Weights of a small GPT-style language model, trained from scratch on English Wikipedia: attention and MLP in parallel, 9311 steps.
Each number is 128 + 24 x the weight over its row's rms, rounded and kept within 0 to 255. Layers, rows and columns count from 0. Numbers have three digits each. The size before them is the row's rms in percent of the matrix's.

# layer 5 attention query, 448x448, rms 0.031, rows 0-26,64-90,128-154,192-218,256-282,320-346,384-409, columns 256-319
043:097097124110108098135105152121122112107188165172114141086138130121126178131155111111105129121125135083138168173173154132149109136143143101139117107144119150128084173127094119101157152131143139
043:144130082126153177174149108138131117128118134121151164133106112129083133083146083098106118150099146154149091096106203137143157123120088158124116133150109149151110150135121147139124121112083076
065:118103187116123103131064134128115168105130124174081125104115118143143184159107132114140111131110114079126143134183091176119106116137151088155099116111136114106135088113139103108129121114156150
064:116122140101102121167102078135128086143144167154118095141111108126083139122134110121117136132103137068148162133120134152120160097167166104137100083110177161143114166154086132105120148144143136
077:143135194137138114125150140095124189148106098129089114149143101131149135124114086114126137121089130135101110142124155151144120127104134131152089129124111149111100146140175094140131116119124125
074:173100188159107100102142136132112165113103071096111174147116159159145116160118141100163154114125087146130174111114071104175130135133128092126141138153134168111140105100140159154119122131114171
076:125164134146086129135171118147130098107126092082119089102128106112115170107134134109147127134088118142125122091093140125109063107119125137138134118113120131125119126123130162116119126162137138
076:130083123065136112090117138144119125114095186111131124126161093127120152134154106140150101158108102082155132117087149126097149115143122124161125125124150114151120104137119064121149091150154134
099:154145115174143124132168128113158149122122110088125102127122141133160109123128107114096137153122134126151061105106133136093115114086092123106120127128107104106139126102098161115124101139099133
092:110104154128114146128126155162087156123101129130105101086107110144160193133090124086149166123112131129074121167157077130110150159141143121084078145116139152096123109094133142124141129113137122
090:154085137121148074128160109111137147160158165088130090131128122106097156161150117132094152101100140127100109119133135119140168093101141104143128112096107096109143117073089158108118131144116138
084:089107133141129139120130158091159123145148131136133075159130163152125138112150156135106152132124130164141107113145120147140096121099127100128155153159143138132120130085142133155143156099103124
086:108070209132130063098134102111124148084148136138112108068108145145137162139118147086151135127122131121120163143086182114122132139164133096125105144123117154124143105140115147122130105162160153
093:126107130082101113119102100178137126114131147123117149133172117142143124151123140128116117104149166100118136125087195113093152111148134142138104145134122111084129128174138108117169122147119133
121:088125195114118130131119151150115136099096101103149102173139121104139100119109133147148129111141112141167144159134128117153108136180138186120178141127126143108142135136117111145144152127129119
114:145140084147184124109126140151122122114127115140146139139120112119140087115148128161111124143153124097126132121126134087137128161136095133134134096121091087150127133168129119113134153140127144
079:119154103116141095165139065112121092130139133167148110127167110091125145115149106129126095119159092136137110086079141136151135125121142132145128096135105121132136102177065110112105134158111110
091:133125113130167066112128129091135169164154150121110098155148116119117147158145132133113144156105097142095122126154145124155115115123116089103151137135111144128123113072076133147140145116151103
107:133133186149097136126118107091137147151124152101091114132119131132085117105180120128111120137094100171089100142166104160104135130131118113126147150135112163129112142111093130104133175113098103
094:108114175149126147123118111069145133113086089135119126111104093166164121135143133134131180115124141192124170134117135096142118138160150147126154161140137137156153138138148116140126124065097109
109:107109148099135151156126090148115095155091106134117166119106136130148119108109112165110087163114064133095158076134122146114128101126141138164143112138100126136120093169145124123144167138123118
113:128102109142127122152128161124150139144145104136133112141112111131162103153127173093111132122154130163169128131127135104105120129126144138116208098148103152157140137133168096155118128079145125
104:118204129126140112104167094153134160154176106141097097133162114141122151127135104142089133097157108135131096105116168120132110087149101128148115156165149128143106138126134104121132111104132126
100:111084099131138130134130138132140110159113111145116107111113135158147130088117127171119127174134134139102158136112090091134197115146143124191142141146130095148148117118153099144146136147162111
124:105121124106151119102125147150107170136125122154122127081144104122146103124098182140142139154168142134130146133126125105143102131124113147144157176120148083165163105132176109171140155121134163
113:114107112112137148136171121155139124146159119145111119167070132103078145142111101121090130107151120100099136169082114132150146126074086120160174128114133140126103112115148142154151114165147119
132:189129114120131078146117096112115141161164147109082114115151118125113159110161095110094152107123108109140117100144139139154150154128111106082163135120125139095139153053070145078147130156094082
044:095118124139076131120128113148125158149156115137130163133158078128098106116133117125176103126143140130100111179104143141148160141134126144101114135148128101136146113073107088087138100125134103
046:143105131154133113158141173080132118162164126138115138126127119108122122092098132148163110135141102134076146104131165125162142171146117096075126121181125154141117101102111115133137129099128122
066:108131104085177146141100118155156116086091120098129142149099127126145144184112115128101128119116126133114113127128125105125117094131142143153164134138126075113150144175132087167110119126105136
058:089156153132082124132120111143129109123112135183140138164132108134091140123136094118153154106121161088111138125106131142064145092150154121148113142094112066129152118120102083124107113144139112
076:143112107130173092113142140113129095127152119127101146140160165147134183151131137127092145109105107096112163137115150077140108143124143106119171129131129140135137125090117117192148111098111061
083:094093083126130103139094162129107113064132100148138096131097148143135155147162111146088145108148122169144118119122113148147130105157105109140149149113124127137121128130152161158094118091124150
066:124143127150131158132096142189143110136069107087158158125130116111122130140130095135118159142141153166093139127156109117108137178135138149137111132110164117121079175098147087103107129119146107
076:127131159125105127117119129120156159107101132148140154157138124091078105127092115100138109126169153141118120160128156122081154100132124114145129081162113115134092124163114122108113160173137123
071:129113123138098143115106159139119163149124104124144116158142158112123108118161122106107125132136078172161117142132080138137144149149105098075135111138137158096091108122110161098084096123126162
076:125157157135083131074108137137119081084077135135168155129148123118095114133134119160137141119114129102132120120122137140130121123186158138181136094118144112172149149142198070134105129110185127
084:163122115136146129139137106139086157117170163159114125129133135112114168173149116139107127129128125081122133124116185116154146124090144103125153104116169129111144123108104107081155123177151155
083:123117116101194155136076142129120079148145106113111164104142139130109108164160111192098143130114105147138092108148165104135099145142129145129129123164163149122132162113114106190167128103105133
068:112107139108100123145164154126159137109129098145141139176109122140121148131137129112133152171129175135075149134123110121067124118118145125142171146113133108167116077114148111155119137077085154
070:125141147131161092105156170133143107146164159116117149134111114104124086103088145107129132133158152115127148100119120134102150147112139106144096109147147131122151127147111139157149125135128115
089:100132144144160141121130171118152191125095127114163150127115140124110154133111135130126170088122145116074153129165155120102142094122111124126162117098132147123159092107121118132163068125143068
094:128101152108109104120111139142119126129150105149121165156154163151120114146090117101141097118166096152113109128155129143122095165144085090157129138080116122159118127168132107125110151134160159
069:151117110124098144131136127133111172098126139124131162108087090111106177106115115141122103098136149085144121105100196137157116143137151117110127137100130122108134118138133144086128105185191129
075:123109102131199103114161115095141133139137106098118159132124127177143113130176154167083122153096099135128122110132157127158148097129112105145100088190120158103123134122133122099157118133111130
090:127147104077161115141100100127165129157185097145104109137149119124142111143136130147083130096133084158160114129132110125130157140145102111116125128132135121093152155131094122133153114128117135
077:130127130142152145146115145096141127082091113135130099103152164085158093140168146122116115092155101110154133131109116087128112116158110140145174147123097155123134130124123107153123138095112108
081:104177116146136110124167094132121111120120099111132114115142144104122165141109126135109091122126068134123117111136134150117136146156081160127130109112144117146122146165126161091164156194111128
093:124146111103135145127139150158119141120124132132109100108179130152145123108105089128131146140125113113125158113093131092106107139156092143117130148120164137136118124110122106110100141151103150
091:173137106126164110127140117096126145141145155086120123149122154123137129121178201158087115130128104120102134143156168121140146144121126097115118116109106116130131141106101141126118158117098123
086:125133192149112160146112136115098098118128147092141139106133132111139100155124126120146175106130109132120119162148104079161140130135130126131156132125135100147166132092150137169081126151173116
101:111135141098136144110120113136112156126112167113125154096099119151133123124122104143131119134135150137151126121153145094126108069162118149122139146168117125101146132118112094122140117151143172
095:087143137148145096124123114134148148125055121185101106130110108140123134143071121106135117131099105081118108138134099131081160141123095098157153111130107110128118089125114115142139120139112107
098:153117110155120123159131150130110119118162119154112155147152129137104175134107102145094108129149118143151105105120098136149151157122146112118105136133088151149121138147074137119125131138100108
090:100098138119134106106111130151129127108100162168110137126147118112094153114118111138117129170125122056154149182129092154107152079177165122126084120179157127109137132089137143070135149082167155
101:123148108115160116115125149145127128188136115094122156112128178104155127101146102135138086163103133145151072115111150125150148153104127144101148135140090094136128149187132141135113071148120116
108:112136142143074147137104131166145159087142098183135145132166108123120103135084155131117121130118142126114150145105140172115105141139142114116096088098128151136132113095099119086139159123129148
097:131137128141137103154115126138122134098125150132097141162159112104099095152123133183118120130115124125119097104109128132139129117146158134142085075140132107096160101133097105130116123139145099
132:139119132108160095119119140150157167140115115139156119078145123097125142115151156120104138115122126148101145086097172149146130159130089126120145075122123122144106159133102142155150113149145112
130:145131170129083133110121137120106120086132113136102124120169099134119124156115168119189156108148132162106154118130134117153109115159087129147134140153144156122118091117131100173136127127160105
114:132180105134100122105134147155135133174145189134137115141098096146148102142151138112114112148137181100085139127115141105139145111115110117160107123115141095153143099155170092104114097129118129
108:149159159112141096137143117123171102120139133100123165152126107126156107145193106122138100093127109099100140133092153152131159172124124139140127130103106127100073100136151110155101157141115082
124:129121096124141120143138130144134135141135155083133078096101158141144134119146114127079130148144123122152134135120137162117111100111119138133110115130138149145077114123080104153114121124106130
121:103148159116102152114136168143127130131148135110101096076137135139155155118116103126108172148118099153116162145166123140170078128129153132089124163147143178155144110084127100168151102113151116
108:145103105102163164143134091130126142173126134110092106122153110088140130110135110158071142155135144104085160138131117094112154107138138109118165149134162154139112101096151127115140113148122113
103:098091136078089138132132158114095142175119111140123146099117149164130164166117132099083139117098136168095177127127127130127130124104118132097143184127122175144166117051095143122152116100154144
093:096110188130109120153134139150113076119135138161105103092160146153127142126146097095121130186121160150140135158174126144151147117136132153109122168149132132102078133104136061139130102141128125
118:138132132128144112124150077095113084116093123154144142164128104059158104119118128165164089144169147094151119111133117118115085125163155133162137098127116099127129126161150154125107191136109168
100:128133141105103157095098151100107150129141151125183123136138133078118173125139135140155100118096140149123127165104143122153145149095132104142106094110149157142104129093114176143195090144115087
107:184127115178113093124122121120157125121143108135105133162090086142159132142148121184107151105155123158144137103149158111115165127113133122141107152185129093115150133110162106139115154117137158
097:106132101170142135136120137151125130151149143089158115172127154087100115147171136141115095108125153105141129163109151081145153137156136141137101133115144103128089121186146139130110137159139110
106:145149154110119124124103148165162132147175137120101110109149158135154154133144136121089165147113124146099149120139170153140103104122114111128140122125146160136132114073124132102139126126142096
100:152119127093119114094126142162101161115144128125109169063090131133160155112128119175101135074099131119175139138133157151110117163152137133139171138163163113136161148098127133156150148171144093
099:131148112186098142166144108124160104171153137122122098146143092171134103088176105112100160098076123153125156137151166109157150140177135148111151121141126160108123126116136113184106143090153121
104:174156119088085151102134113147110097119161105140148114129133131130105110133174149174123139145137184170157118089153140130138109133114165128115141092119131156159119175152104140107130100129108109
109:157132148126168151116145120104126100126095121138085092154160135147147102123111178119162154146121161180053158125177132108096152112114140123119130165112099139133161139135132110132162137097118122
107:165139085151110134129127137109130145158155132132127140149076127062114140131135118078088110174112087114142108164125130125148153122122116144136109117104127112106137105111118127099092136179137104
099:093135105130109119082163140130124166131115131122070127116112083157121198097140125117085128168144126095114119116127149136137116153180102098139121116137126151143110131106143120110160147126163111
102:121098116096126167134094118112157175130088156107118156085098129151147143153099104133134118139140097117163137156109122100141110184126123114149097166125117130151137108154141154111104125134095137
102:122130096141105184149125117124114153104105156156147155122144163134145151102130118136122077069137145151163124169114165117148095129101160142132087124141108105103121134133104143133121155139154098
095:148135105141186093151121073157117140149156112129144108164107150124179143153139164133139139137103148160107161116143139128119139155085148106089136135147150146140143123106105177141109099098125114
040:132114145108164139078139127117120115093110088169150156097122150119069154123137126178141131145110089132117139112153120087146104165132140138127141148152137144120133083119097132109172105103140117
044:134143101091177134108125126138097156131100141097164126089121139135173124148139087169124167172135134118139129059170138124107107151107140153112105114132106183111156114105103135140141091094123104
065:103155129179124152134120107138120125133095145209097135132163110087117131115124177131098123079137129086109138162091099081127187105086151133148192099096112113128131150151099118099133144140131125
069:107101112102137105111104130119152154129145111152077102116136137116125153152154120144131166172106107135106161118086113117154127116129136104139162134158146150129157142121137091108161082161149120
075:102130119119159112140126127144118137186072154113128119105112097137104132122136119123145116128115120109112105167163160122110142127124134147139116107091128117096116116152088147138133133117126075
081:120143153154064137165106100124137152108124155133134135147101143118139149106115121144141109119101126094112114149056130156105105107098148157186165091085125133181084154159129131125156129164111119
078:128205117159115123107155146101122100135171111164090132119119122152144163141111177112144105125113119148115148119152092117164137117172130119096118136165141104123104124138144086135151115157135148
084:115131115089147130087136172170129116134125109152129140122089109134141123155122107138148122175156121118131152127147109156154122091173087109161083124132141155150130146116151116115074105107157164
083:135190104133126107130117120137124147125102138133143122126089147100118141118109118147139081107119037132120130115154127130135123115132149122131116130078137120137079134134094105115147158106118100
078:113113116139150166126109143110103087119140110148126161153098104109094094134140151109160095105132115102127180129081154116145143091138148117133111101064115150161085136114169130129110134102141146
086:167119126084154116162110094095116129155123133122160129091106127120133115134140121136152121086143152125134097127102147088140133124098171131148113101078155077104146121113078091090080129133120127
085:148130111169122152142141096136089108124185204121135084111114125143100142131137174148084135128104151125153105128097131124114152110119140137153131113127127149104127095100107172088139164106133130
103:142125143132083127126133122175113108120095112147152138129142126063130136141073124120127115106133152066125113128108100124126101118122115148131110100078149148138080126175163098145102120166134159
099:145118111135156126162157127153115161102132131122127144133172134125094163137120110140112133088145180136116153126122115118111144148090106127127124123186166129115166116099141140098088129111171131
096:104138133120160119104117165109116103135131144124110108129178146169137121098172165137172153173110091148140112140135148144134132155130160124103135110143153110118142090081102132144111146044112108
096:160147137160111129130169091167128091136161138132133100092082140127129134125138097121134111166107103114117100131114102140105170122177115122121138139092124174125084146125112168114159169131103172
102:136183118103149135138144073148128147139117149148151146119126089097106148150120134132083130127138097081139109117127119150119177135140130131185095113122123094093122136128147125104129117172141134
106:181173118141097088129126071146144124124126142135127105148125130108126132099184154137098148127137139096093117125106125121091186147142173099149125110078122144127094133130131096111192149156116129
099:139148120174118098155131122100133131159190152143111105138134136146133137103133148121125083131097199145108148089099127137128119155144134081083076121164106148094164144157123117111174132149098125
108:147133110137143167120142134107117097159128119143116120151170138126076152173087124168109102111115126129144129149098132133065113088146111138161106114123093185130149110165132172152142121126140160
092:142141160118123120111101147138147131128142130163134117115094116108118148109141108088118143143115128170112094182108091139148128122114125114157112151144121165180081141122168094097118130118125118
103:201086146145151144132143169097134168109132127101120141162106164154153143133128131103077171111146115144104139116114063120120124150098107111128157153111112129134137147084109101141144128117134145
118:136118105140138093150143116138162152128170133130139103088106126155104109122147127081102143108122072087125118132146094153145138159118132106137134077129122107086166129109082112130127110148137117
100:079136142149130138126139148134114129098134129090137083087066081152134149130100148122115139118132107134155079094158143137152108149150106121109110108133136114188098132149125118140150122079120096
108:154111170112115156149112113146133142114149142120172126120134115126167127163176169121169141155100154185135156180181132129122112106151186144156112152153130154106111122134133154118121097099098160
104:114112108151103147136139088144120158143126071135155183161145153131172117112127143134123108090117115122139118082129112143131151140114143066112106107128135117119142120107141099146170143156122151
099:130178119117135100117155116124084168193162153126057128120119107101105213142127076134093162106105103118152082137131134155167123138100129088133116133159156127105118139074086129100131121148144105
039:140149155130111156147126138148067144106103166124103132098133110089125136157135118106102160119159146121118153139151126131146118143118153140097129127113146146103109132107120106158141116081158112
038:090147103136106105112134105124138158143105110139159130157108106150139165106148090157101145136142102149100134140094151092128127165127092164077161109133142142157133107113120113158125105148157063
057:118128118136105140165111178071091103113148118141099120086164144143139124140116150112137151107108143116138129156115121138115082127119173133127124105086144175103125155120110101133108127098173215
061:144132136132102108150138107142091162133116172151089136138129102112153154143146141136109144122150147105133151160128126088138143104136139104120142105106118099114164113118081134144127097145129130
070:124118116101129120107116155106156147147143132138142140119082119108111109066126140191089063135109088122126137132109157140122119137139107160146125110168078149167088120129132161126171138140133149
066:123137131147137130148104140125140136100103130134143120079159109142086118136106170127177124127134146150152163124137131147125145102131097108163125162126128108138147123141143126133149147111138140
076:167135127166139103121133094169120101140098149134092149138159095154111121139147107118117109106126116110102137126116131113169146106121142089138133130103156113138116144147145081131126118139139120
077:137103104112169109131120082182165091129097127118096153148087070131145120078131078150114103132114076101099115122104133120111168143137077152183154131125117145131101162111112126080136152127153150
082:134118132099091130138109129127146127149138148124123085134126120094114151131121101140089111106110105123098134119106146148118152112129083159113168137146159158158065126139143137154117124176109117
077:147137112136153146094145154085139094115140138136078122085136127188129119111105131131113164153084131135086125132166144126120099125127113092107165194141108158148111074087135117157146102105138180
099:171133118125170120125112115109166157138148161087082136119116154118105133108137092171065111172096101105098145102115132131100166104118116115140124153140125142141102113087127122112153110160127137
096:105124133118170121138096136072144113112156113111148129111119148138140090100164133159123162172136173148187160112171162148125127148098112133125130154153103137148164136113121129116122123046107154
076:115130147159121119096123175143092133125121123124066126120117146133112140128109122110143095116123140149109124112157114142167119127156176150121094144126111140092075113081118093130139164124154144
084:141137137107114126139130120157107126105097101159146099155118127113125109087128115129126088174138179079170112116104126117122112117110102143132106128122140114120120127141116128124122109125123096
110:109143108134138155116123125142122111105094126119166190187132110141084111131138110138175121139118141079122126166093161112144162115142107173134159101131117124146123161146139119130127125137125140
111:161117163143133156131116159140137137150180140119145130107121134123151102170130142152093081100135127152115121108126127123109104131120115100132085133123099143104121117143144176117143168127110135
094:151174140109096090153125077155147145089112128099154131130146118094108135121136095151104113126128136099135109119136139142107139104140126133156106133137175100094100108154115144108112142205111145
099:134120127126147095118104106129141155150155146110105095114157137101143114143174135180111151109125103144148160146173188129115147121119141109138112118149148168132103102097087132144114129130116149
111:144142169108155117122119099100144122159190139164092116121127117146123105113173154130110147120120125140108150118140140129111124150120151095140145132152101158128158141130130098124152110120131103
108:156094117144160139137146111074138111137141118170120121130125111185117092140142155086162131107116104163091128167135109099118106121191144115098159157121060137133131127166113101177140132062150125
106:160147116100137146123147080119131133140197105132088128108129108139136134090130119154079115145111153153137121079121179116084137106150127104112156150147115152125088110130149077134155142123105079
110:160092114166162113152125149101175126142132109155110110134132146185180078152133146071124147107108137194045157149168126125089110165124143138113143129111091130133168176122130109152135104100128161
108:144117129105149113087134138110109169109164157107118143091127116083110107120139119179070111137148085099176102117159123131170104146112121084132086147142102097133136086112118128098140089111128109
106:082076116124134170139174144158091108110146121131116120138127120155137167096119103137140115156129129132198139098110122126108162142096143132148153126169111111139071110097162162093115104126145151
113:118110124124134143118135123145151144120120136101121157101096105120149113119131170140182134178132141121142097107104132098131122111099100135133161152095173131171139058124111143107112119115143124
112:143115127145127125136198125133185155135151116138093129195149125115128127130138111125103148084128099126110124151147090136122124190162117099139130127125118105095108149077100140104132126106071142
097:139116125141113123115114072163156107123159131133097116163161141084152123145166138153087109108145123126128123121120123126115116125143098109117134082129157129120165112135117139136159165146106092
052:127136131121096145140157126089180120143112104094126101108117116191110158165091120104128137132113161136097172168141130121188136197112109098109160135129147144133154138095117156088120131147145122
048:120082105113108162155137175115128116105119137158155140080108129116126144145112086116114124139126130137165136127147129134120111105124081148118165124129143116121118160124122111139186135144166133
065:127129103131137079146128096155125123134134107071141138176139117139159071108171138097116164133129097145092103085150171139146120103172067150108121121184120128115084112094155106076109096128113154
064:094134144113117102124113116127156163142122144086110131105115127177115165132083124101095167147118138091076113119127116102106142159159074142075104155148123156152163108105093140107123106119139156
070:168152109153125147165138087126113108085132154142132104122104115094123134133137141145119101128139118104181137135115085142146124107135174135142170150143187157100134133196153144140108141165103128
070:142135149171102160127197141089119126110125143102138128130111131095102152086139123155101097116121143130084071145119115146135132117101113110131112089107123145104119120071095117098099137095136122
066:133120156134126132109147115094161136149151091106113101143114154147159145160156121081135160126099110133107146125100139113134156121147089124092091153131127130191129119082123117128128103114114115
077:144134135138102080141109144116109147080139143136125153113144153141122165126086160115112148141101118124113105087099153137137122157099151145138136118141110147158128125123095171080164073106164104
071:113114139128145124129147116149065121149154128150136116176130139133099124143153095173153109085198135143172151149129125122145131077146153163127181146160074126160131121166141108133140166150125104
070:140136126130128103168137128105134172143131128117075152070131109101130155118152135195094155138104103144099135090123132141139132143143114138141123128160188122133145158072143122096102090123128160
073:163148066113142133092131136107127117078119140181148125122123125134130135101092159145150102139115153098149141148105078126126159112131136171081140133123130181157140114140110142167167140134129149
067:107111090146117101153149091133157141107124128122157163116152103101122111141167150138127152130114131108152145153118115107120121120112067140110105158146132139128134117124124133093097080133149133
072:130164131119139160100115142132149159125103101164153127124164125137129154135120125146124151163104165137125142140125123141180099127098170116135144147168182156107119106103141156101137108100129133
073:124174110161143117094127107154136157152146127089159107153099094177123173141097148114130135173112145138143142122144125139095114124129102157148138075185113140155116165104106078119187101151124124
095:134110130165137148137124167141144127133122127141125132124133132181105105141092124074073069117107158109096099131110114107133150132154122122112079083106144086062101098149121200155108134107135121
083:137113140079143152119124085137125069092109134169133174115145077147120116111145178152153121146148101123153100138097157115127117132136143104119098119097105116163138146203139144124119122122139149
066:191141127124118134130131162110124100071173173124125118159113160140135120097150150115136161112118149107101124156091135114098178114107165096110142117157113154122176141111103131156133116096115138
059:129159153165167122143155114100175121106151146120141168142132153096144103144157169137127144126098123130123126130112109128144088078119131088137088106137128136128133110111168118154146182119160125
067:123152137137170102122149143092065134133114127158164136130147116163125096135182157129130105122124120105157127161126146119130057112137135166123119130118141121132168095147131130113120135115137152
067:120126136195098176106105109129132090169105110132113118122142148096119112132106115141132089143148143151116135129098131122162152135165144146176173117139123159165045123133145159126113137165094113
081:133140088172181072137146111133105134127099160116088156149119094152094121128130169104124128098154110145135106112127101159105115124153154145140118097129098157145133128112141113137113190136155140
090:129174136108130140160083093155151107140133158085108135072092131134152083136161119147128131160147125142146148133109091103144109130160132117092110164113126125108129104151144124167144190187079108
090:100133101108116140113121092199129084171133112151152120130108187106079094102111108143172116103143138143152119149108146127096113103133128127167121111117120123176111175141113104153140151114115094
091:169113101131128120125122119153088138088094109085113148174129094149113128141100137112151140177121140144122117154133085124153137126130105119137120148113138148088103187100120099143113119126154142
097:157136138112135101143153115141163172160117159161119173125107127185148094081086140056124153119172097110140102129137151124177102167152102143087089109106174123154133139108154131140164143155133133
086:138119152166175140104153165063158118145108113099141141119132146143084130123121159097140108148158121122106133124079127125156133120156146118132152129102159103135122082105152111169103085136132161
085:103132115122140128151076143163132078103125118143143119115118152115176130102170128129089127143153132160159126143109134127132131164104121158105119099137139110153136072138107130129105154111056096
072:136114128165111132135133164150105073124188143174141122148143105111120091147171175124109143101112094130154134167161095141118132109132099102108117118139093122111100134149161159167141127136133098
148:090095126102143131103130145126101102137114120112161095104149168109145140167150132098140134155159113134108081093149144161115135136116155107118130133129126106149140113110105177148066100096157143
108:127129134172144150100142139121102121117163114100144100138156106137108146103130100132110079117061187126165156135169130124119110088116162182158179092085092135112096119168137148132119114135114143
092:120110106135131153121071120158122137119145043126127097167140131123116177137123118162111122143143133070080136093094106117154123147087118130166148076127097114143148131125123140085155112131131106
091:150135095102128141095158163118127094107137137130138146115106088135130099162167128130119146119149122138135105146145088122110155156135128143149110060135155143113120117144126125121123125141155127
091:130119132149169153136146122140143127128120126138144125144147143140121115155139130131118174148100164113119142167135128104097117123174105125095152155126151140102115130117139164141162086101179187
084:140172120189062113132092098109131171141168130120117127124169122177133133107099188134130104106101129085131156176139115173119123146105118138125156116127151145090100132143141144132124188112087146
091:169144156092131159141174157140134120156093154083107105138111130107094147164142107144118146109127094148163114132158139125144140134140138107113105154113162139130115135127153128141094110095092128
083:102079149100155104123093117129092140169104139135121117106118089143101110156138164103137140122144123178096134154143119118098093074140137124159116108178120159127121094133103158102109166111132114
088:110107079144109124155085147116125101101158123097139103144125112093153091118093121174122098084132163108135127138113131124099092109079120105132145095088117125125098172136125142153167150144121101
082:132113127125132131148081131099129129149121103110136130165146096143102158130183113113164169124146165118109080149146097129115124118134132146128120132078145120113137078118146120121081088120143128
081:109117132122137132182159137107187104159161114148119185139139135145126106119127137112115094089124143124094145173136138144135102078115110122124096091128093166186176096137142171129123179137116121
088:116129096156122141156127146139143142065151150120120192097130132158086148061115163149122122135156106132169175124118086082082155120126157140140154117112103186129140151094120123129159140129140101
083:153116055130145089107159108134100126115130114122107154116119159084107116159159108141096136121121085134147086161115149113106159108124100106126127102142128112159176107105114155113128162146131182
089:168138128087095118154154144113178124126126131100139080130150102118119141131112144118144149145146093165125118135119166139157100151080115108087117124112170140162164134103096099119103111139141149
096:143125113087121094141114113124134133170167151138142063102111102131152152147116100127135150109110163092173150121178115144083174133125115156119156121119167161129148171131158094135099135124123104
080:084152122084104144154178129095168135141153167134123151121165120125106103146157133146176122132168100099125093112148098133128122119133123112145071160080117090134126161107146124112073112113147109
087:173099140157132126127099158120142129084109138117129098101161143110144167109132146124161151084150145165156161138126151162085152108119153128126128131098111112138127191106118086143136152111100167
080:081168120117154145156121106169149114140116124134138143136108145125146104137107097156086140118122149140129182162091103129161147131100090151139134139125075120142141168120130092121156140108085106
092:155166160141108112112157101163123151150107137111140105149137156115126137126122077138101137136085095122119148148156125138191160148113102129097141139139119144103078125134137130148155104131130112
091:137100156091123139088103126133121151122145098149165154137139128115112191126074118122145143129157117139126118159127116141113125157098156153129137154132143155159110182126105117081124073116161093
088:138148130112117141085123136098166191074101130105145147118105118104126122108124127116065144125125149113122090132157126145146154150153112114142076127105142146154136092130108131103133140097140121
083:156131078178093101097108111140053116144107115091131104144172162122124144141096117106132140105115106132164134160153108126104117112108114153113125098117103169101107130185114170175093100145113161
082:110169166168142107174156169146140148140136119150076141130079084134072166161149129123127135126138120128117095127147143093115158085137099118122153170119145153155119108122134124127118153110123157
087:126184133127154102136137129162166097116122134101125133068180156097123100163081170130148130119140118158127121118113119171159159139122109107141114105133074134135117146089085158103129134108106145
086:139132090082145151120178139158109162122137088098091114062114116112118133112131114143108104093121134123136138106125109163160128153127119136116108125094098130166114070119158167122161158135111107
# layer 5 attention key, 64x448, rms 0.0331, rows 0-25, columns 256-319
069:147129129146078159113105104149095157107120127140132135114115135133128125152082122154120163054107152118156161162118130115140135106129109143154123111122130153100146173127130094183170149130117121
048:128119144107141135130137140107102127146155113162154110155104152082171113127122129143165076166153090144146100123154110131111110135161147139125124141110124144150134128150104144133122128108140126
062:176133152140121126103135154134139112130134135137125134102140136134161161117097117120147130089116118152121141140171120152111119109098126136135130134147113137141147186134083153107127169136127127
070:138156136162123102118130135079129117109120133150108106072171079170074144128088151096096132121123136154127151122139080155084142104116140128125128150169123155121092215084100185101132161142115138
082:144153107105139132159116143140082117143101104106163140109175111079126134121090143081146098170132119102162091139178137090091093171143137135117100109140120119130128155169151102157083099138105102
087:093094128097122095072128134118154131182102129111125139112167129112151150123126162137159055111114136110128094142164123169170100125147113171138103118104120092124139128187137103124133078162114098
074:133092097167125150137137099156130113114177100101115152119134140178143118112111131129111134123102100102129123092099163116121132145103146110135114103105109089107116142166141152161161158116148143
078:097114099156126134134132132150189101142129140125142161080152156155102167118131156159101118138103115098102127118096121185135113134104116175136145103153146103113128157127129137124130151147123100
087:133117114114151151145128140142166129140124133139157137184122161121107099112139117126148148152136107139144119133147151073115142088116158110087150124135121149163149188165172140151156142135098159
084:146099162141113099097112125146118150133109151118146124107117120107099132135110133115157081131085166140158134159129123141105121145117130150168098137139101151091131155113101143142178132167085119
085:091133118135066145116117115148113115158080177084183090098106101125145151109117095125145169113137116172148109130114138168059126156160181148172122121135152107127120157154091131140078134163138111
079:135167128127151087083114106108092141146122161165095124117100124114096105133114092120163117105152119132107110122155106137153105164099100137154131126102076100100169116107125122145112104101143106
080:093119186159085139123135156130096162110122138141130162112104038114133122109114092130135132094135151114092128107144115154120090135104119162103103140067136135092152142097163105112140116187189130
092:139171143135138118128126149156137148175162129115096139108120116128113146143121140088083167171124115138052136111136095155127102123089098089121134154147111115138106137099111137123131110099167170
095:094103104143145150107144154155142174141127129133134124100155106110114091105131121123091147130132128093144168105143109122179115146126154163128151100117118071116148087095185092143125135161111121
102:164164080105167176161149103136164090130072152105129136164113131117155149141127130162110158138137132163098137115158156091122162117159132121146146127109187138177127119125096114102116138108121133
084:104068115091127129136108150143138151132049128121142138149092139139166166123164135156105168167177154151157172149116133134124121140117154144152136127133153136109151131109157120118087083128140061
089:145096147158119109109107118125119131136130156144120117105101124188127129118147150101149081128102105182156143136143103105178157132125116148090081146118132137145160103145149151145164134165135087
095:146133122125101098093138113134073103106160122184098139135120148125111106157079118128126119113124156089128140127146122084158168113113105160157125126104083168128123090101143167147131116125147111
090:162103132123113095158120124120108131108156133163107090154112122117128116120127138130132141098138172119160106181161084095189141192109127128147146103128109144176101137103102122109122133129113124
094:164111101094186078124135139109106169140160142124144158141135110113096076143148120105142137140160152137156073123151156086165112147143099158113136147106116128146184167110133124109113118067144146
107:139115103137169150116108106105131100093108104134147144165102115161110104106115181164086159124121118142149113138120111089141073102136107151145140189106093147149122142145150108143129137110090109
104:103152100112101143128144056110128141118165139156155142136137140132079126150118068148132104144120149089134151139115176105121109085135123147121153116147115116129096118158143077092157148178104146
099:115154106145110129140170093148146136089137103173112134142095130113123110118105133117111115109115150177117083107129122181118125130137117102083115150132134113085161123094131115102162164142107108
103:135143102103086095123121093165126149157143149166121130113096140164169131076091108142125146128147086137147119139150120139097118158110123143147115138107146085137068134075136125119159148124172134
103:120174186176144121124127152137144118165115117158102128140065152114141152129109129083113107133131175110129117139179142106153158124145126081092089090077119114140123101155158173108090108120172134